From a checkpoint of a small transformer trained on Wikipedia.
Training: a variant of Muon for these matrices, 835M tokens, 6825 steps.
Each number is 200 + 40 x the weight over its row's rms, rounded and kept within 0 to 999. Layers, rows and columns count from 0. The size before them is the row's rms in percent of the matrix's.

# layer 6 MLP down (transposed), 2368x896, rms 0.0609, rows 1725-1735, columns 0-223
093,188,211,248,250,124,167,264,173,209,192,206,211,160,197,95,148,203,183,225,210,197,238,249,258,272,161,141,174,211,223,163,237,191,190,206,283,120,267,202,193,173,233,168,205,183,104,186,232,199,270,121,209,191,113,185,140,165,212,184,74,209,266,222,107,168,249,155,169,265,179,178,247,178,276,184,236,186,182,176,200,159,206,273,160,121,215,170,227,218,201,206,268,170,253,263,210,219,223,191,235,299,224,198,172,237,182,225,175,184,191,185,134,189,216,220,180,198,242,223,140,228,150,107,301,188,127,219,145,184,118,127,235,244,164,209,218,148,216,164,171,238,215,221,167,179,121,201,106,220,245,179,227,184,228,133,196,282,202,154,260,179,216,159,143,239,171,161,203,220,166,154,196,127,154,211,221,192,183,114,237,198,183,98,164,205,225,239,258,191,191,239,222,127,200,179,241,217,209,223,236,117,114,186,228,254,248,219,214,213,189,181,115,223,231,193,165,182,279,196,240,205,226,152,178
104,168,235,217,208,227,186,200,223,161,166,238,175,150,177,197,224,177,195,295,220,253,185,76,175,221,144,242,276,213,203,209,222,303,205,261,227,252,172,232,208,193,169,204,193,96,151,163,163,184,133,206,199,207,248,184,220,219,201,213,148,205,194,230,231,169,214,181,219,311,209,185,152,221,156,133,241,213,188,209,153,219,282,226,172,255,207,191,217,276,235,152,256,209,223,168,139,177,130,186,239,237,226,99,236,178,309,191,271,213,186,131,216,221,160,245,220,224,255,190,196,229,241,164,163,203,196,293,200,204,175,287,231,221,264,201,165,210,242,222,245,206,215,172,211,115,235,210,189,206,147,216,230,73,182,227,167,239,183,154,84,293,196,214,146,253,207,168,293,181,192,124,185,181,257,223,175,244,230,191,218,129,188,180,208,195,167,187,162,259,153,179,214,255,244,200,186,233,171,228,247,249,253,229,178,184,192,201,231,195,196,262,176,250,284,190,193,202,181,258,233,150,222,204,211
095,178,167,119,169,167,206,212,231,184,218,209,226,179,211,167,197,186,190,138,172,183,156,180,190,229,196,217,148,177,149,242,199,208,173,190,235,265,261,209,189,285,158,235,193,166,259,201,305,246,160,267,191,171,222,213,225,176,213,209,237,185,219,146,202,129,121,190,229,254,176,190,198,103,146,186,232,177,168,165,184,211,157,185,215,220,195,271,220,231,236,208,249,215,233,167,145,211,159,187,253,169,248,212,90,190,146,247,238,216,169,198,181,156,199,149,136,207,191,163,303,209,186,254,236,182,202,194,204,251,181,253,242,155,224,159,203,199,186,292,298,200,172,220,261,174,205,291,147,163,157,223,216,204,210,230,228,203,201,254,248,289,213,251,157,164,158,182,202,244,174,131,227,211,215,244,154,212,244,227,119,276,171,278,193,132,198,198,210,204,193,205,165,187,207,180,247,210,163,255,209,162,221,261,176,182,193,154,183,208,220,215,218,145,140,218,162,130,195,180,157,212,212,177,164
100,152,192,163,211,212,227,272,232,246,188,163,200,264,199,217,216,170,175,185,181,223,219,174,168,182,132,196,183,163,203,202,231,276,216,130,276,178,265,194,191,206,235,273,210,223,225,168,209,306,236,274,270,187,224,250,245,160,234,199,181,196,193,228,171,191,200,132,155,161,209,226,181,237,250,248,224,260,173,152,187,280,176,208,222,212,173,209,219,206,169,230,235,279,202,205,125,227,172,162,224,200,294,179,186,204,125,219,182,197,237,191,198,244,225,218,218,172,252,265,216,237,226,198,244,236,205,243,267,150,211,151,200,103,248,167,198,128,141,210,291,245,187,201,225,233,208,197,214,262,104,229,221,298,165,173,121,149,187,181,251,254,166,218,184,200,244,193,241,207,125,202,165,284,190,136,191,193,251,164,188,198,122,205,204,251,190,134,202,184,229,212,263,249,242,161,227,302,258,248,172,195,139,150,222,234,215,192,120,225,222,270,180,176,221,149,159,165,129,160,215,205,216,199,254
102,209,212,222,140,192,226,239,175,181,231,217,192,162,239,198,171,227,132,198,162,227,217,175,231,218,145,201,244,152,230,179,174,276,155,219,210,215,249,257,230,199,237,159,146,209,235,155,120,267,154,238,167,189,194,161,153,183,181,164,208,223,188,198,213,193,225,228,174,160,174,296,196,192,214,168,262,140,166,151,196,257,216,128,186,218,199,180,222,214,171,233,177,188,230,163,231,225,228,196,236,148,246,185,221,222,188,152,258,157,259,173,252,246,214,229,187,212,199,222,215,135,202,193,261,199,169,218,200,267,243,151,204,264,149,229,149,238,245,209,143,115,197,227,177,219,184,163,240,247,230,247,127,157,200,165,169,145,204,229,214,249,193,137,110,209,221,232,155,159,164,208,185,225,271,256,269,86,218,172,263,221,194,164,107,274,207,195,144,252,103,181,138,239,205,225,243,172,196,192,188,230,145,189,192,208,285,236,224,227,169,189,197,247,217,135,190,164,165,264,173,173,213,170,207
109,216,181,165,216,162,231,295,209,167,148,224,235,203,193,174,188,217,230,223,229,162,201,192,227,168,194,248,250,214,220,188,176,226,177,208,141,184,178,294,207,173,221,222,144,196,180,88,171,141,217,203,274,273,229,212,169,202,228,138,210,102,164,247,203,154,198,128,150,209,195,105,223,278,204,197,246,253,170,222,212,229,159,163,207,175,189,216,195,100,193,231,172,225,200,176,196,246,233,167,193,180,217,230,220,215,110,226,231,227,224,265,217,191,210,108,190,153,239,228,180,185,230,231,234,248,218,243,233,243,241,243,220,261,237,206,144,114,195,206,191,208,173,230,190,184,276,263,224,206,256,150,221,167,200,214,223,264,214,231,217,242,170,141,219,145,236,121,176,176,150,223,169,194,191,196,211,119,192,127,207,262,213,229,222,204,205,236,181,210,163,188,191,224,170,211,208,261,148,202,103,160,217,158,279,202,205,196,174,129,177,186,206,212,218,211,167,248,269,222,235,187,273,164,203
093,192,86,173,178,156,181,233,183,243,200,189,186,202,173,143,207,199,174,144,214,236,257,184,168,247,227,232,238,126,150,169,234,216,200,299,193,263,129,206,200,198,311,166,194,184,240,160,236,183,187,247,224,219,110,239,233,205,215,193,127,217,248,204,209,146,231,280,175,200,270,245,171,212,207,136,221,156,208,206,205,260,205,214,194,182,177,160,250,139,189,243,162,193,257,212,156,200,203,237,196,221,180,147,271,229,221,244,159,192,193,169,177,186,246,226,259,257,222,166,250,192,268,166,231,213,189,156,234,253,203,190,177,190,238,202,199,236,185,187,236,176,232,228,211,216,297,186,180,172,269,274,139,199,187,179,188,233,196,137,208,197,240,163,191,230,246,177,179,111,176,245,228,178,195,175,228,136,249,188,114,194,216,227,183,237,149,201,221,206,280,214,162,236,300,156,194,307,197,194,164,198,154,215,245,201,178,165,212,185,227,211,175,139,142,216,208,101,206,172,211,256,258,174,187
098,209,210,160,277,219,244,248,165,159,174,151,186,197,193,271,202,192,260,176,188,159,195,203,214,190,184,208,177,186,192,259,160,231,206,149,212,209,198,208,201,202,197,260,166,260,159,233,198,150,150,215,161,262,211,137,112,156,206,261,136,184,144,169,246,110,157,184,159,215,228,160,167,270,190,221,272,153,168,216,237,235,266,214,190,203,205,199,213,223,228,160,183,179,149,202,254,134,198,167,149,244,244,103,202,163,156,248,182,124,231,222,147,139,179,254,229,214,238,159,231,104,242,239,187,195,258,238,194,143,209,229,232,335,204,192,275,166,164,272,247,241,254,248,142,178,264,209,184,214,182,173,185,249,131,245,175,207,164,254,266,196,183,249,241,149,181,159,183,219,246,244,321,181,208,228,208,165,178,145,151,165,151,171,140,205,178,136,187,209,175,202,201,242,174,170,127,203,233,192,201,172,232,230,209,171,110,167,223,204,130,243,237,173,214,249,254,207,164,143,231,187,212,194,238
100,219,112,191,185,151,252,147,163,207,224,189,187,215,215,187,277,244,224,171,202,252,162,229,205,177,170,221,202,126,149,161,237,241,198,244,176,135,215,250,216,141,98,257,237,111,208,207,125,201,197,199,241,240,183,187,190,237,160,193,224,88,234,226,203,215,137,256,174,128,272,159,221,293,184,129,229,213,226,244,189,244,221,264,164,204,212,228,151,229,233,194,213,249,227,225,178,169,280,86,233,154,158,210,176,212,211,196,141,254,188,204,190,166,216,195,169,211,181,306,232,228,148,165,207,287,173,177,273,180,220,182,269,208,114,213,263,213,170,136,171,149,162,273,130,244,255,155,204,192,123,231,185,200,209,185,146,136,238,182,226,213,160,104,191,161,181,330,232,161,182,122,214,199,174,242,139,244,95,212,201,152,251,180,158,200,222,239,232,222,130,157,191,245,223,117,190,159,151,186,257,193,205,208,239,203,231,149,172,214,168,229,235,241,222,235,174,156,250,229,190,208,267,217,336
102,173,221,223,220,159,294,192,111,180,218,181,228,174,249,204,186,209,201,200,242,150,290,205,155,194,191,218,206,122,291,172,270,295,211,126,253,201,176,203,127,248,232,200,219,137,231,212,198,168,223,249,196,186,209,204,199,184,176,224,190,240,229,177,173,202,222,220,221,152,172,201,212,182,189,214,198,121,211,190,247,232,201,247,162,237,230,222,244,130,235,283,250,175,216,227,264,190,152,213,174,160,248,222,153,233,256,195,251,126,156,238,180,185,139,257,207,175,247,203,154,171,234,243,172,178,221,181,263,214,126,198,146,186,218,216,181,182,231,255,192,180,196,165,215,194,239,207,152,206,181,199,102,190,235,219,224,277,201,208,212,154,279,212,129,225,221,180,243,211,144,225,133,157,227,94,203,149,197,153,237,238,213,208,157,186,226,244,208,195,169,247,267,136,125,206,207,199,286,202,271,180,175,186,162,177,257,218,208,201,202,209,209,238,234,197,238,276,204,169,144,91,281,198,212
097,239,135,193,162,183,153,130,216,196,174,199,181,87,202,162,153,211,143,212,252,147,240,248,173,162,212,259,177,204,207,153,199,187,202,184,235,218,178,183,218,224,207,269,215,186,238,219,177,255,225,162,114,219,146,189,288,230,130,140,210,231,219,180,236,155,210,202,249,221,219,170,219,236,171,233,173,175,236,225,235,179,165,162,202,214,177,205,137,251,139,228,164,169,204,208,172,255,119,191,224,188,156,208,157,206,137,165,203,305,256,211,239,149,190,172,208,137,145,136,160,212,236,190,181,235,204,183,249,227,151,233,205,110,171,201,158,126,203,241,168,187,196,208,222,216,273,195,194,264,176,184,199,207,221,200,210,202,144,235,210,201,219,186,203,173,244,183,178,184,145,135,263,221,171,230,198,212,249,207,191,255,279,197,222,210,217,191,204,138,158,212,173,230,197,185,228,258,249,163,155,255,201,173,208,113,134,242,185,229,231,179,127,166,175,241,216,208,194,176,162,222,213,200,248
# layer 6 MLP gate, 2368x896, rms 0.0691, rows 1726-1735, columns 0-223
104,187,310,197,205,173,250,158,212,216,180,214,286,174,194,299,199,237,186,265,238,196,168,126,209,229,292,241,215,210,212,171,219,122,190,228,221,240,217,180,132,160,204,222,152,158,220,164,171,194,87,175,67,147,140,232,286,190,214,250,147,152,192,141,208,164,111,240,151,203,142,213,219,204,264,202,213,273,271,212,156,158,172,260,163,160,197,203,182,166,252,172,151,160,241,87,168,205,228,186,215,191,244,217,259,235,172,265,201,223,212,179,253,173,236,171,190,171,236,84,223,176,128,147,285,226,185,236,136,119,198,161,236,230,130,181,185,317,214,236,275,303,225,146,207,204,185,193,181,222,194,291,184,238,233,278,191,245,189,171,159,206,267,234,265,282,256,166,201,146,219,173,177,208,227,140,150,190,216,128,270,257,161,228,181,200,200,209,197,263,150,223,232,197,144,218,140,140,194,248,236,146,206,188,178,130,279,132,214,204,181,212,202,176,142,185,200,205,239,189,285,220,165,148,142
092,217,167,164,202,220,180,210,169,142,182,148,111,170,180,273,181,168,222,243,139,255,131,181,153,183,107,186,163,241,192,212,142,254,157,205,196,158,187,180,204,244,271,194,145,161,183,155,228,152,194,201,263,207,130,270,109,189,225,159,227,186,192,231,155,224,201,198,196,222,166,230,268,186,197,250,208,149,240,245,161,193,185,200,193,203,186,185,228,241,240,260,214,202,293,182,218,158,172,196,187,220,286,212,226,225,215,244,229,194,170,292,93,153,234,285,200,227,184,221,271,228,145,213,252,175,191,208,184,215,171,268,230,114,287,187,168,141,166,216,190,165,161,175,195,152,224,212,145,258,220,241,158,203,213,172,211,196,183,178,151,194,87,217,175,192,156,214,194,187,198,184,143,239,195,251,143,219,155,150,224,213,271,236,201,313,201,265,186,193,175,172,221,221,237,218,185,274,128,174,140,331,220,233,208,270,192,174,231,216,189,132,194,142,172,224,144,150,135,248,205,194,197,155,141
098,98,218,205,151,242,158,219,205,223,203,224,218,248,207,166,266,235,189,244,180,227,250,153,212,211,237,235,105,230,173,260,173,181,202,176,212,229,216,205,212,136,291,186,171,161,244,186,187,254,211,276,218,221,165,181,161,182,160,212,263,191,165,201,162,165,221,221,217,194,201,278,184,188,203,171,187,245,226,196,247,170,158,189,83,193,224,195,199,126,181,195,110,135,269,266,148,207,223,192,167,222,217,199,172,193,197,270,197,177,200,209,203,168,183,248,237,211,141,190,269,154,220,144,142,184,261,198,245,231,181,217,218,249,242,172,142,223,271,151,192,162,164,159,252,207,203,192,216,198,239,179,234,162,160,172,211,215,240,316,145,236,223,172,220,220,195,189,197,168,174,177,195,240,180,195,179,260,227,132,200,194,207,221,152,291,195,237,183,210,156,209,200,211,220,221,227,153,158,198,165,186,242,118,271,225,246,215,238,238,177,249,224,182,195,249,222,136,115,169,183,227,163,207,162
106,165,253,114,135,207,197,137,176,200,164,220,189,257,203,111,195,274,224,238,184,191,255,144,173,139,177,176,199,232,150,194,253,129,239,147,204,212,204,206,213,246,166,209,158,189,291,115,170,230,239,176,214,201,155,128,165,172,201,219,215,311,240,230,267,178,159,155,202,221,128,188,214,258,163,180,202,183,226,232,235,206,158,191,192,238,205,189,227,217,181,205,226,255,185,214,136,201,217,154,218,259,193,193,191,140,187,215,242,194,189,271,219,202,155,205,267,156,246,162,203,174,191,210,208,237,212,263,195,165,186,138,304,192,228,177,191,169,210,202,209,170,146,216,195,217,221,191,211,164,220,239,135,200,250,222,202,256,139,265,219,213,215,118,203,240,167,231,234,162,177,173,184,201,161,160,124,246,194,163,187,170,233,235,198,215,219,188,238,212,212,251,164,180,165,165,205,169,209,173,219,198,191,198,137,168,229,243,166,198,183,194,193,257,197,208,259,196,152,156,200,262,233,166,163
106,184,213,162,196,259,247,212,234,228,232,213,128,229,279,191,194,241,212,296,143,221,241,181,190,282,218,176,199,235,197,233,251,210,168,171,199,187,121,188,214,169,198,248,163,206,163,195,195,217,195,169,199,236,157,216,127,203,205,182,160,132,206,169,123,169,210,202,220,165,133,152,261,185,223,185,251,203,179,214,235,231,174,160,168,267,242,200,251,247,141,227,217,114,235,215,187,213,129,184,147,168,129,172,239,166,211,177,209,222,229,226,248,210,157,186,217,179,233,176,246,227,225,227,124,230,145,242,191,305,224,148,154,122,250,290,273,256,237,191,223,55,276,229,163,160,221,273,216,145,271,198,167,136,197,163,191,245,165,237,175,184,173,129,98,195,222,239,156,207,262,241,189,181,189,182,234,178,126,204,185,232,194,200,206,215,242,199,166,143,186,137,173,218,158,227,206,189,138,229,244,219,181,195,241,234,193,213,137,171,273,204,162,238,147,216,235,194,225,227,107,142,142,159,211
094,320,191,180,254,228,133,176,232,173,172,141,184,109,178,159,170,242,212,179,221,173,193,257,171,160,222,192,127,208,126,210,241,184,171,171,245,221,129,212,189,192,135,207,178,172,182,262,224,206,187,241,239,205,234,129,263,244,257,198,169,180,271,250,275,192,182,100,238,155,226,233,210,175,179,245,234,176,195,329,223,264,129,170,121,166,237,238,230,179,235,264,185,182,236,161,177,187,209,224,262,210,203,153,216,143,232,189,170,252,158,110,199,239,196,199,269,207,147,161,155,175,275,217,201,157,174,171,213,163,135,194,201,204,191,267,155,213,285,234,196,276,215,226,143,211,221,279,269,181,180,129,146,91,198,156,171,185,206,199,200,241,229,196,217,168,152,174,190,227,179,134,206,125,210,147,233,206,156,161,141,210,248,169,163,164,174,204,188,191,164,139,165,142,184,196,165,214,237,220,160,234,242,275,173,186,179,179,178,163,220,214,241,190,234,167,128,228,161,176,253,284,190,263,175
100,199,227,236,211,239,203,193,160,162,153,254,237,238,271,173,250,84,287,185,247,161,173,176,206,164,196,234,197,164,189,163,201,243,247,238,234,162,226,205,182,251,229,153,234,225,213,238,165,142,191,161,212,224,169,206,238,248,171,206,158,128,151,162,187,253,196,152,217,202,263,157,205,184,236,204,231,130,251,172,182,208,227,133,149,240,141,181,185,165,174,183,170,243,232,197,185,148,219,184,221,192,166,224,230,217,142,114,122,243,145,178,249,121,93,212,200,221,187,126,196,228,244,242,210,249,111,186,260,224,166,220,198,180,267,196,174,238,277,181,241,208,223,212,150,156,174,180,203,148,265,272,182,162,226,236,216,268,169,218,204,176,213,261,227,304,197,254,159,172,167,208,237,240,218,268,250,215,138,198,219,186,157,249,232,210,172,242,290,257,201,181,206,255,183,147,221,224,250,214,226,181,139,267,156,235,186,203,219,231,227,232,161,161,223,181,299,228,176,226,236,232,190,301,172
101,181,225,98,253,117,264,173,182,194,177,203,234,170,217,168,204,234,164,231,158,160,235,197,238,212,205,173,128,185,223,268,235,256,223,216,174,256,167,248,184,130,204,263,204,258,226,194,203,213,184,277,169,207,234,203,220,180,231,204,159,173,183,217,256,205,195,164,170,151,152,265,317,255,213,181,119,211,175,132,180,161,194,254,287,161,271,188,201,245,225,258,247,236,195,197,130,220,189,210,200,192,219,239,202,219,178,225,129,168,212,196,187,193,144,202,251,180,185,208,244,115,213,175,179,233,167,215,251,200,228,170,218,171,190,239,234,204,204,182,207,186,165,208,186,117,240,230,197,261,220,171,188,200,212,196,186,231,180,150,149,249,173,209,166,151,195,253,218,184,167,162,149,215,228,197,191,265,233,229,237,137,173,158,207,136,208,243,169,154,165,242,241,101,194,206,236,229,165,221,222,210,132,237,201,257,173,134,219,232,197,192,234,231,209,176,221,149,203,196,234,192,293,178,172
105,218,205,242,250,284,293,282,99,232,202,218,231,261,125,190,241,162,217,247,249,170,142,238,182,155,135,119,245,92,197,202,223,224,236,217,224,168,203,204,233,175,268,214,260,248,258,151,162,248,306,274,196,164,224,136,272,205,205,165,204,201,175,188,164,196,144,164,248,207,319,221,268,184,267,246,215,149,124,223,241,162,148,231,259,206,186,230,172,201,248,184,186,213,147,203,281,138,284,239,175,252,156,230,199,184,258,149,162,207,225,214,183,163,260,247,216,227,160,157,143,151,185,112,210,124,173,210,218,229,139,186,227,234,186,193,160,202,136,161,215,201,122,239,156,250,221,267,190,202,187,191,195,189,250,218,178,185,197,133,264,194,227,209,221,212,223,180,220,168,286,250,198,205,235,253,223,134,310,194,274,179,177,320,203,175,244,101,234,194,221,215,228,168,257,258,169,203,166,170,201,152,186,217,230,211,249,212,280,207,106,223,216,152,191,241,194,232,213,207,164,293,229,245,168
102,259,229,184,227,198,150,192,168,240,153,228,165,187,226,176,253,124,207,278,280,205,209,179,123,204,193,241,180,146,230,199,168,213,191,194,199,210,199,142,248,216,227,245,208,181,176,119,222,163,173,206,184,217,227,194,196,87,131,323,165,174,155,185,168,187,207,208,186,139,115,184,196,229,244,219,211,174,260,196,216,200,134,247,204,166,182,275,235,177,111,246,201,168,145,320,173,225,209,176,216,139,164,208,179,161,228,241,203,201,230,169,225,194,233,183,191,191,185,155,241,152,144,208,147,191,209,244,259,160,139,225,281,175,177,209,246,217,238,261,213,185,217,145,270,171,253,206,227,233,192,152,179,199,223,142,210,190,204,228,225,215,213,182,151,165,187,197,214,194,284,227,131,196,199,157,163,215,175,111,217,155,113,226,225,245,233,257,210,210,183,237,125,201,200,142,262,242,195,194,194,262,262,185,180,203,209,256,257,236,178,201,179,185,267,139,143,206,245,150,199,178,217,157,155
# layer 6 MLP up, 2368x896, rms 0.0668, rows 1726-1735, columns 0-223
101,189,221,212,213,197,166,256,211,107,192,200,144,117,165,198,156,146,179,183,187,276,188,214,218,214,209,116,240,213,231,222,159,154,164,220,157,169,170,238,193,299,180,136,206,178,150,211,201,271,166,183,210,152,266,219,175,156,199,255,150,183,214,244,223,189,208,127,208,205,174,165,206,226,211,191,246,168,147,263,194,186,222,191,245,184,183,183,268,211,233,185,232,194,202,152,173,178,170,208,250,193,212,143,301,198,227,179,141,180,125,142,174,207,256,180,164,245,205,222,225,243,189,119,168,141,233,194,188,148,258,228,272,186,152,175,230,216,180,179,214,215,192,133,184,269,213,182,233,234,165,250,242,190,186,227,142,183,160,245,125,184,206,158,131,198,174,243,248,165,215,170,173,178,284,195,61,192,247,203,201,166,148,175,203,141,110,180,138,315,226,170,215,290,187,120,165,189,124,206,244,244,316,175,252,108,261,240,252,128,188,165,164,168,166,212,185,175,185,216,147,147,158,198,158
090,221,205,144,223,184,195,177,210,171,203,249,204,184,187,199,249,239,207,234,259,263,192,234,181,267,198,192,201,191,208,144,207,238,126,214,180,260,188,295,282,202,258,213,135,259,105,107,185,216,214,255,238,126,158,166,288,246,206,169,176,228,145,248,271,150,235,171,250,163,189,203,277,316,184,204,186,189,237,202,167,179,200,210,194,193,204,176,273,229,219,307,151,203,218,152,212,201,151,237,213,97,217,145,116,159,238,235,231,228,215,211,171,255,207,230,200,183,153,185,281,177,146,234,190,249,230,214,135,254,171,238,143,142,265,209,205,210,185,201,143,247,194,194,177,201,175,251,128,164,199,198,214,164,138,184,192,163,128,262,254,273,197,226,174,162,170,194,176,118,232,242,227,227,196,210,168,199,137,181,244,166,180,280,187,130,138,164,166,255,211,208,148,208,161,207,203,194,223,160,168,240,236,154,182,189,220,168,220,252,250,255,188,208,199,157,195,128,184,164,255,286,195,247,204
096,259,246,243,198,132,225,206,163,190,121,200,167,209,190,230,165,188,184,187,173,105,240,176,191,176,192,197,200,140,210,300,187,310,218,160,202,195,178,322,144,183,212,207,225,264,205,186,181,165,176,216,180,200,173,287,217,195,217,189,181,219,235,211,190,190,223,142,178,219,200,214,194,236,222,206,215,154,197,149,165,277,261,244,224,246,136,250,204,174,233,256,164,164,119,153,207,241,217,233,166,255,296,230,242,153,205,269,235,194,230,222,217,203,198,185,164,224,266,182,144,236,143,224,203,170,195,281,183,196,175,106,90,200,200,226,135,220,166,214,208,202,169,159,168,238,205,189,207,214,190,143,188,281,247,156,198,197,211,214,239,250,278,234,113,165,259,187,144,211,173,177,237,162,165,159,226,180,198,166,212,272,186,196,174,179,209,181,200,187,203,253,209,262,231,142,220,271,130,180,221,234,167,261,237,237,139,191,160,189,185,147,174,205,217,255,122,138,178,159,254,218,185,214,213
106,216,244,200,168,227,159,182,218,262,199,182,184,166,243,249,199,159,208,152,209,212,264,213,202,152,223,237,213,215,213,164,176,214,202,182,187,224,181,208,161,157,210,110,215,183,239,170,113,172,153,273,204,184,142,219,225,188,215,132,266,185,211,191,199,210,192,214,153,129,244,216,200,210,234,191,194,252,196,126,163,224,212,176,239,190,237,175,268,203,289,108,241,199,153,216,247,199,239,205,207,201,240,176,205,139,115,163,198,168,272,156,154,159,266,159,209,148,226,277,240,230,209,185,272,248,184,240,189,215,194,192,212,244,158,219,192,216,220,234,197,235,111,183,168,186,180,239,234,195,182,196,172,145,196,121,231,186,192,228,198,206,218,186,225,199,195,115,273,166,226,215,245,102,276,172,239,299,230,165,234,214,247,210,167,160,162,147,176,173,252,258,189,202,179,144,268,137,232,201,163,164,241,234,148,174,277,171,155,156,193,177,201,239,169,132,197,221,269,151,248,181,230,273,240
111,185,237,189,201,203,222,242,227,234,233,193,152,195,317,205,201,227,207,241,136,257,242,157,197,204,225,223,269,163,161,194,259,278,199,169,315,282,207,182,219,246,229,196,145,110,218,242,191,164,192,242,225,171,217,159,181,160,244,198,160,149,240,158,128,162,144,217,156,127,199,235,210,271,180,124,237,175,211,201,155,274,229,151,158,200,270,209,243,171,106,148,187,181,227,256,79,143,107,226,199,217,200,140,215,183,167,189,280,242,233,208,240,271,242,179,202,92,250,176,245,189,213,197,191,246,237,249,243,238,191,132,226,208,229,215,214,201,216,212,190,196,204,205,180,248,275,219,214,182,202,207,131,181,167,175,233,254,187,236,183,194,110,198,210,191,204,248,146,266,237,252,247,150,247,190,222,220,179,194,184,198,177,234,172,250,231,207,234,229,144,200,170,229,213,212,220,134,233,210,209,156,148,256,151,190,256,229,135,231,259,226,125,224,181,238,197,178,199,190,187,193,161,220,116
095,194,223,207,143,217,199,157,250,206,228,220,184,177,172,155,175,160,238,173,189,188,140,195,175,263,192,173,200,208,185,214,198,223,205,210,195,229,109,195,204,208,195,226,272,195,230,173,194,211,193,169,167,166,195,244,181,214,197,243,257,203,254,189,214,141,203,221,163,221,148,169,224,163,162,143,186,204,166,178,219,223,246,193,146,181,230,155,184,170,107,149,225,139,286,174,225,121,171,255,172,230,110,233,164,151,180,144,179,112,155,250,176,238,164,253,244,197,259,202,205,252,169,241,194,247,248,225,256,239,100,181,194,162,140,216,220,260,162,243,222,200,186,156,204,258,157,256,247,172,215,195,279,146,236,197,203,111,188,211,135,189,170,141,140,231,154,250,234,164,125,293,184,223,116,204,198,160,176,192,233,273,219,207,123,215,188,211,202,262,184,248,179,224,158,220,230,203,226,213,211,182,208,184,192,243,191,225,216,231,201,185,257,262,171,261,223,231,206,244,207,185,162,160,150
100,175,263,156,269,170,188,196,206,182,210,253,246,207,72,176,278,93,205,217,242,190,218,209,255,237,98,215,209,248,72,227,159,197,222,117,249,229,153,189,236,226,208,224,233,246,226,250,225,232,240,278,186,262,195,255,170,227,189,180,217,218,198,247,191,202,212,204,202,202,154,130,183,194,135,179,157,209,277,174,254,183,187,230,265,216,156,216,205,255,136,140,183,276,230,250,176,144,234,170,135,200,148,115,196,187,171,262,216,178,222,168,234,160,253,177,107,233,156,170,199,156,221,131,250,120,171,90,212,137,167,183,244,126,139,167,115,208,147,161,218,212,218,247,204,185,237,245,207,221,193,123,226,208,164,308,210,183,198,163,255,175,191,197,243,159,137,176,312,225,213,244,85,226,184,119,218,224,237,165,130,169,235,216,154,216,196,211,220,233,201,210,201,222,246,130,233,255,196,228,192,206,233,210,142,282,196,258,156,186,187,204,187,263,184,203,191,142,155,224,204,227,180,169,188
104,204,157,220,224,222,138,145,184,190,187,174,308,152,182,180,281,210,306,242,145,196,215,224,134,201,158,296,137,102,272,153,93,278,278,219,146,152,223,303,210,102,250,197,129,201,148,219,217,216,189,199,256,176,184,228,172,229,175,195,276,258,257,300,181,234,266,192,203,166,221,175,255,261,228,168,206,157,222,211,229,170,127,147,218,202,227,286,171,166,252,194,203,212,209,181,273,219,146,215,222,195,223,239,218,261,215,63,211,231,234,224,218,185,225,166,284,232,265,196,147,251,219,234,181,211,132,149,221,203,198,208,215,168,243,218,178,98,152,254,228,197,190,205,223,139,254,153,238,231,174,132,223,149,188,165,201,223,241,189,289,243,242,143,182,147,168,165,254,192,192,219,154,128,188,200,252,296,209,239,235,198,126,193,181,206,193,253,221,191,185,216,271,256,172,235,186,233,144,221,222,208,178,216,236,211,184,239,213,216,187,269,234,275,241,149,275,179,181,250,185,207,260,116,206
102,150,188,225,124,203,183,181,155,189,215,254,169,166,171,220,242,165,192,210,165,234,215,111,235,129,171,220,206,196,212,111,131,215,261,237,228,184,229,155,156,228,265,188,201,129,172,218,179,218,136,166,180,235,182,216,270,149,198,189,259,288,244,208,215,220,252,234,222,203,124,154,250,241,137,225,195,269,194,173,216,231,240,216,180,228,210,206,198,197,197,230,207,250,143,215,234,198,151,164,143,247,225,260,169,148,261,132,277,179,198,149,189,189,197,172,166,263,190,209,151,280,225,213,210,205,184,187,197,210,233,196,167,221,181,109,269,227,168,211,204,208,190,186,217,184,256,202,177,230,248,202,209,202,259,191,204,124,228,284,111,261,219,203,267,218,184,261,237,138,197,135,195,154,125,186,154,210,280,217,158,138,274,202,128,213,219,155,146,185,256,227,157,178,147,192,138,211,205,116,166,149,168,210,218,190,220,119,193,188,127,193,214,128,157,79,210,190,165,340,239,209,224,196,277
102,282,126,192,220,159,221,191,145,214,151,208,111,175,193,182,141,223,194,142,206,154,241,180,217,164,210,216,168,128,142,179,189,169,162,186,255,269,188,206,175,196,207,218,197,254,220,153,172,211,213,271,222,178,233,225,115,200,192,171,203,223,250,149,234,194,214,86,233,201,226,194,218,204,219,211,196,202,167,252,213,190,160,185,256,160,176,252,228,260,226,230,202,221,209,240,166,224,170,235,207,201,217,164,239,207,233,205,250,239,195,230,177,194,154,163,166,228,183,222,157,194,183,164,204,190,222,243,268,184,153,142,187,215,205,119,208,148,137,248,167,195,246,155,181,167,174,205,196,146,190,219,152,240,140,199,169,253,174,158,257,150,177,149,200,193,168,169,279,186,161,245,277,180,195,251,243,240,207,194,233,217,249,175,236,195,109,184,221,231,245,166,155,184,197,198,266,190,235,212,252,129,135,142,152,111,183,272,232,192,199,196,317,185,218,207,173,225,276,230,226,168,199,188,212